config.toml
norm_eps = 1e-06
qk_norm = true
bias = "none"
init_std_qkv = 0.0714
init_std_down = 0.0
schedule = "wsd"
batch_tokens = [8192, 16384, 32768, 65536]
Each number is 128 + 24 x the weight over the matrix's rms, rounded and kept within 0 to 255. Layers, rows and columns count from 0.

# layer 3 MLP down (transposed), 128x64, rms 0.0634, rows 2-18, columns 0-63
[[129 179 127 130 123  87 185 129 137 127 127 157 165 156  89 113  81  97 116  96 162 155 125  95  82 130 155 121  99 176 111 157 113 147  94  64  56 116 142 171  90 146 133 169 156 149  95 162 161 153 160 125 160 134 106 115 159 129 144 140 161 128 130 125]
 [109 113  97  91 132 118 129 113 144 113 181 122 111 102 112 115 150 116 130 160 112 144  94 109 126 116 103 104 150 116 129 167 111 123 133  90 128  88 155 143 173 136 131 127 136 130 116 160 124  92 113 116 154  81 150 140 115 138 130 129 153 127 131 117]
 [129 110 150  91 111 162 101 154 136 114  85 136 110  95 159  98 145 167 126  73  88 144 145  74 121 138 131 152 125 170 120 102 116 164 132 142 130  94 112  99 149  96 151 135 147 110 120 149 115 105 178 104 101 148  41 119 138 108 142 164 133 105 105 133]
 [104 103 167  92 112 125 129 133 184 117 150 134 123 137 148 112 140 112 153 199  92 132 140 132  91 153  88 162 165 162 129 125 109 107 160  75 111 102 175 133 136 119 166 143 154 124 133 143  88 154 144 154 170 108 149 103 134 152 106 141 138 113 126 125]
 [121 103 129 165  88 131 141  79 118 116 114 128 137  84 102 114 109 147 159 145 131  92 131 155 150 198 123 127 129 126 147 118 124 123 160 172 159 124 150 114 148  76 155 153 125 161 105 154 115 157 122 155 135 106  80 133 108 119 145 122  99 160 151 180]
 [152  87 105  65 115  89 106  96 120 133 137  78 124 129 152 141 127 115 142 178  94 148 101 142 120 159 158  88 125 151 105 106 145 157 104 152 146  96 117 151 138 108 123 118 101 143 153 100 122 119 121 140 115 119 136 175 135 106 127 116 167  91 120  95]
 [ 71 144 123 132 157 127 121 187  90 141 117 115 106 148 136 123 127 146 139 117 161 126 128 155 156 177  99 123 131  73 158  98 154 126 147 163 147 143 100 150 161 148 107 137 111 114 125  77 125 121 112 159 153  87 150  85  98 154 154 149  89 122 123  96]
 [144 108 165 135 110 155 121 105 131 139 136 130 129 143 105 135 160 130 125 145 101 116 158 148 113 148 190 144 124 120 139  96 110 126 143 112 189 123 141  96 117 102 146 100 129 139 158 106  94  97 109 133 159  95 129 105 110 138 117 102  86 100 127 125]
 [132 166 123 130 149 118 105 134  91 120 138 131 153 101 112 156 150  80 110 119  99 155 118 101 104 101 102 114 156 170 141 146 113 118  98 119  87 140 145 147 157 119 116 134 135 128 149 138 138 143 118 155  91 165  85  94 157 120 161 118 125 144  78 141]
 [136 109 125 113 104  84 133 124 114 141 107 130 149 177 101 175 138 128 102 123  89 127 158 105 122 136 140 138 131 170 120  93 133 139 146 110 110 101 142 124 121 129 148 126 145 135 157 135  80 124 222 138 138 111 164 111 144 174 119 136 121 168  81 123]
 [158 114 147 142 163 160 153 110 139 174 176  98 146 135 117 150 126 111 152 121 103 124 119  75 140 144 168 112 113 103 126 150 155 108 129 102  55 157 144 143 152 109 127  99 111 141 127 135  96 146 123 120 123 106 113  95 112 174 100 126 117 131 146 123]
 [147 144 117 133 112 116 150 117 119 125 137 146 109 121 129 110 102 125 172 142  94 146 123 140 128 138 139 165 149 164 144 143 135 126 106 109 121 114 127 134 167 181 163 162  88 122 151 104 101 111 171  88 113 117 123 125 169 141  78 128 145  87 153 142]
 [113 111 128 138 119 124  96  97 162 179 103 132 137  71 121 142 117 129 116 132  70 117 148 140 136 116 152 154 129 115 119 102 146 123 149 130 125 135 148  99 104 121 179 133 106 116 155 145  91 132 117 173  98 111 100 145  82  79  68 154 171 129 115 124]
 [124 134 140 117 168 131 143 123 118 140 157 105 175 129 115 160  81 114 130 138 108 117 147  80 107 137  83 102 165 166 119  91 146 123 144 133 102 157 108 109 133 142 101 107 117 125 118 131 145 112 143 130 109 136 110 108 133 132 144  93 173 133  98 112]
 [122 118 106 138 102 124 146 105 153 110  94 157 128 119 169 113 119 129 173 137 170 136 154  71 165 147 136 166  92 142 115 150 183 130 135 155 136 143 154 111 114 107 149 151  93 127 105 160 107 144 143 132 137  94 134 124 152 104 129 139 136 175  95 148]
 [116 159 106  92 149 119 152 110 147 129 128 108 135 191 146 109 146 120 125 119  99 111 142  95 126 174 138  84 150 143 109 134 164 154 112 134 117 120 119 153 139 202 159  93 170 126 105 148 107 127 152 125 168 128 163 146 131  88 130 131 171  86 123 126]
 [130 167 177 156 117  90 115 147 126 124 126 154 147 174 111 115 150 136 107 131 117 107  99 117 108 131 146  69 171 137 124 151 126 119 144 159 127 124 126 115 116 136 170 134 127  73 109 141 104 151  98 145 124  93 147 136 112 112 171 163 106 129 137 105]]
# layer 3 MLP gate, 128x64, rms 0.0676, rows 3-18, columns 0-63
[[134 141 113 127 112 124 114 138 147 114 125 144 146 117 115 118 117 124 156 145 130 141  84 130 124 103 112 128 162 158 122 113 135 113 123 144 154 106 160  74 118 131 120 102 120 144 144 151 134 104 161  92 147  73 157 132  97 104  95 135 160 151 133 151]
 [132 108  86 120 141 120 161 108 148 136 189 111 122 170 130 127 103  90 177 131 119 168 150 159 172 103 119 131 129 115 108 127 106 132 141  87 117 173 143 122 139 187 152  86 152 123  98 145 106  97  95 144 122 122 181 131 127 105 130 127 111 157 133 144]
 [118 137  87 117  99 148 142  86  79 139 121 118  91 139 135 122 128 150 111  94 148 129 102  74 126 128 119  77 123 145 123 101 133 135 137 124 123 141 157 124 148 161  96 152 131  95 112 136 158 153 164  96  84 149 164 160 100 132 102 119 143 126  86 154]
 [114 119 149 139 109 154 147  68 127 121 108 123 129  87 129 104 148  99 150 122  99  96 126 128 106 179 119 120 146 132 113 113  70 107 209 137 125 118 145  96 110 128 144 158 157 132  98 158 151 108 121 125 148  97  67 112 136 115 115 151 124 158 191 151]
 [122 102 125 114 133 100  92 141 112 126 132 128 105 112 175 130 126 130 132 176  94 152 103 142  89 121 116 141 111 160 101 114 149 174 113 148 118  83 139 147 164 134 147  95 111 135 140 109 130 162 113 133 112 107 174 142 120  85 100 125 144 109 132  86]
 [ 88 147 167 104 163 161 123 135 117 122 103 117 105 119 145 119 135 138 154 115 140  99 135 150 103 101 113 108 109 112 168 106 149 117 132 145 131 112  92 132 154 157 136 148 129 107 109 104 126 131 118 132 128 109 153 123 100 154 186 167  94 135 130  72]
 [127 163 128 119 125 114 133 148 130 133  94 104 119 106  79  65 104 115 153 143 114 136 135 121 114 135 126  86 108 136 104 115 138 123 147 167  81  97 125 147 144 109 125 142 162 109 108 142 152 171 155 140 134 123 110 102  88 134 124  93 155 138 150 127]
 [155 105 135 113 140 126 100 113  96 108  98 147 143  68 132  87 124 125  89 136 127 133 112 118  94 145 150 130 133 144 147 124 141 150 110 166 132 131 159 160 138 104  98 153 158 149 109 133 159 160  77 131  94 154 119 112 115 163 141 122 122 117 147 159]
 [107 114 155 170 112 167 150 135 168 151 152 163 124 127 121 169 165 121 154 113 117 134 132 152  90 120 126 100  97 125 149 139 168 117 183  96 187 145  90 162 163 125  81 116 123 132 139 109 155 151 114 128 113  92 106 138 137 100 143 142 155 144 188 118]
 [179 108 161 148 147 119 165 138 110 139 167 111 156 119 113 141 107 106 148 116 169 121 113  81 134 112 132  76 114 122 126 111 139 109  84 180 131 122 124 146 140 119 143 158 161  77 132 121 141 117 116 101 114 127 165 152 105 122  97 114 107 134 102 170]
 [123 127 130 147 145  98 143 129 131 112 144 117 109 131 190 135 151 109 114 188 137  85 130  89 121 165 125 146 163 115 128 147 109 122 104 122 148 122 133 174 117 125 155 136 129 154 163 148 136 132 131 114 116  68 141 160 113  76 114 102 147  87 137 147]
 [128 125 116 130 155 127 153 152 148  91 129 121  97 129  99  71 155 130 161 159 116 117  90 128  71 133 138 103  98 145 133 124 161 106 114  98 181  82 137 154 186 153 123 115  94 133 128 141 155 113 138  94 169  92 144 105  99 141 171 140 120 123 108 145]
 [124  68 161 136 113 131 138 134 175 112 149 133 115 120 133 141 152 147 129 128 134 150 139  99 152 114 125  80 145 106 123 133 164 101 153 102 143  93  66 104 150 103 111 119 131 126 103 126 114 148 106 120 126 124 102 110 158 121 118 124  91 152 148 116]
 [177 120 155 131 192 116 144  98 123 124 142 128 143 142 155  90  82 151 108 137 143 100 129 147 122 109 116 120 155 127 123 144 152 138 112 133 136 135  91 168 113  98 152 170 113 110 148 118 105 144 123 141 147 158 145 158  91 180 144 118 105 113 129  95]
 [112 105 127  59 144 138 150 140 162 164 100 128 127 105 115 151 103 123 143 154 184 135 142 178 157 107  84 172 117 137 122  84 104 132  98 115 121 153 153  37 108 102  93  98 119 159 149 131 145 107 159 141  50  55 110 108 117 184  94  81 162 181 139 144]
 [101 163 105 142 119 101 149 155 134 124 137 120 127 167 156 148 135 114 178 104 126 136 113 110 128  87 102 146 132 169 134 116 115  84 127  95 138 161 120 133 134 173 132 101 147 158 151 141 137 124 143 122 152 125 162 116  73 148 104  93 130 143 109 137]]
# layer 3 MLP up, 128x64, rms 0.064, rows 3-18, columns 0-63
[[146 155 147 145 130 155  94 135 124 144 115 134 140 127 112  97 104 133 116 107 123 114 143 119 155 155 127 146 114 163 120  84 104 148 117 142 133 148 171 113  84 137 143 118 144 117 101 121 135 136 150 110 114 155 104 115 126 114 115 132 155 144  71 141]
 [113 160  95 158 124 106 175  91 125 103 155 111 120 155 103 130 165 108 136 187 137 121 102 153 144 137 115 118 125  78 138 131 157 131 108 141 150 152 160 150 130 123  85 138 123 150 175 132 115 111  98 180 175  83 155 147  92 168 123 107 165 111 111 133]
 [104 112 122 149 105 114 103 140 115 128 160 133 151 146 112 123 123  99 174 102 137 130 125 145 150 100 111 106  90 150 108  80 137 140 117  67  95 130 118 105 178 141 124 109 123 159 121 144 144  94 132 148 146  95 121 132 126 147 120 150 140 207 125  83]
 [160 107 122  90 149 144 114 162 123 113 141 127 113 107 124 148 134 140 110 134 164 179 129 193 163  78 129 105 128  98 183 139 163 131  70 136  99 119 107 157 152  97 126 139  75 166 113 115 124 135 126 151 107 123  87 144 126 135 183 138 116 170 121  69]
 [169 103 130 141 121 144 112 130 124 111 123 120 147 106 117 130 127 157 113 141 165 147 150 104 115 175 164 154 130  93 151 171 142  98 140 138 160 137 104 147  87 100 109 172 120  81  78  96 115 122 134  91 150 157  86 139 135 179 122 128 101  64 139 147]
 [160 112 138 151  76 142 143 109 125 111 119 172 166  80 107 135 125 145 112 152 126 148 139 159 161 166 137 142 110 116 148  94 120 153 131  91 157  95 190 150  96  76 104 131 140 145 127 143 142 125 133 126 109 121  83 141 145 108  91 111 158 144 165 172]
 [124 108 136 128 141 145 148  95 125 131 113 127 139 163 144 182 136 166 127 109 156 120 122 167 133 121 119 150 116 136 192 132 120 147 127  54 135 192  98  88 143 149 135 100 143 126 132 124 126  86 104 147 114 132 135 149 151  99 159 147 108 133 156  89]
 [116 150 121 136 126 104 105 118 104 119 138 140 159 101 111 109 129 119 104 125  92 135 124 111  98 159 114 121 143 168 138 133 137 116 109 140 112 130 164 179 137 109 113 134 142 144 126 154 158 152  91 152 106 173 116 125 148 128 138 115 104 127  88 143]
 [127 117 129 186  94 119 132 124 127 151 109 123 135 104 119 122 106 110 185 110 116 134 114 125 108 147 115 112  72 131  50 128 106 120 176 142 127  97  74 171 126 152  91 132 141 153  99 122 136 152 114 131 124 121 153 121 132 126 131 106 153  90 194 121]
 [150  98 121 147 143 114 101 129 122 118 111 123 144 111 131 126 115 150 129 116 188 130 117 155 123 130 128 123 128  95 140 108 110 132 141 140 160 130  85 148 101 116  52 182 120 125  99 104 142 130 113 119 121 165 114 174 146 111 117 169 113  90 136 178]
 [112 131 150 127 175 104 129 130 103  93 126 125 109 126 170 104 124 107  99 133 148 133 141  89 141 149 166 146 157  81 136 162 106 139  85 140 124 160 106 139  84 110 113 150 144 129 141 149 147 128  92 148 110 125 123 143 136  86 109 122 126 142 134 162]
 [142 159 121 109 155 144 128 139  97  95 131 152 118 173 128 139 151 116 128 128 160 144 108 171 137 114 133 104  82 121 157 161 173 135  70 126 170 146 101 126 145 140  67  99 132 138  98  97 172 126 111  85 138 141 157 147 160 149 117 120 109 133 140 126]
 [ 90 111 109 133 119 102 148 147  97 145 153 118 184 132  95 127 113 143 136 118 142 125 159 109 106 122 160  95 101 147  93 153 156 142 140 106 119 137  83 109  95 133 126 127 140 124 119 105 112 104 118 100 125 141 145 132 105  89 134 101 131  92 155  87]
 [144 145 133 108 157 135 140  96 139 132 133 135  79 135 175  81  99 135 166 125 171  98 109 110 124 124 116 167 195 144  70 161 137 135 136 123  91 136  93 165 108 140 136 126 138 108 144 145 124 109 112 137 108 154 126 100 141 116  87 109 129 145 166 112]
 [130 151 118  73 149 136 185 146 132 161  72 132 143 148 115 108 128 101 144 168 127 125 159 154 171 118  92 161 130 148 108 102  73 173 113 131 128 136 173 124 112 135 134 109 191 180 147 149 141  91 157 131 122  78 155 102  92 117 138  58 172 116 144 124]
 [121 113  75 113 121 141 161 120 122 120 124 146 119 120 151 147 105 121 167 132 113 169 149 138 140 114 104 164  83 106 138  82 131 122  99  82 135 135 118 142 116 115 113  94 133 174 122 120 153  72 148 115 137 165 129 131 142 142  61 103 141 135 110 127]]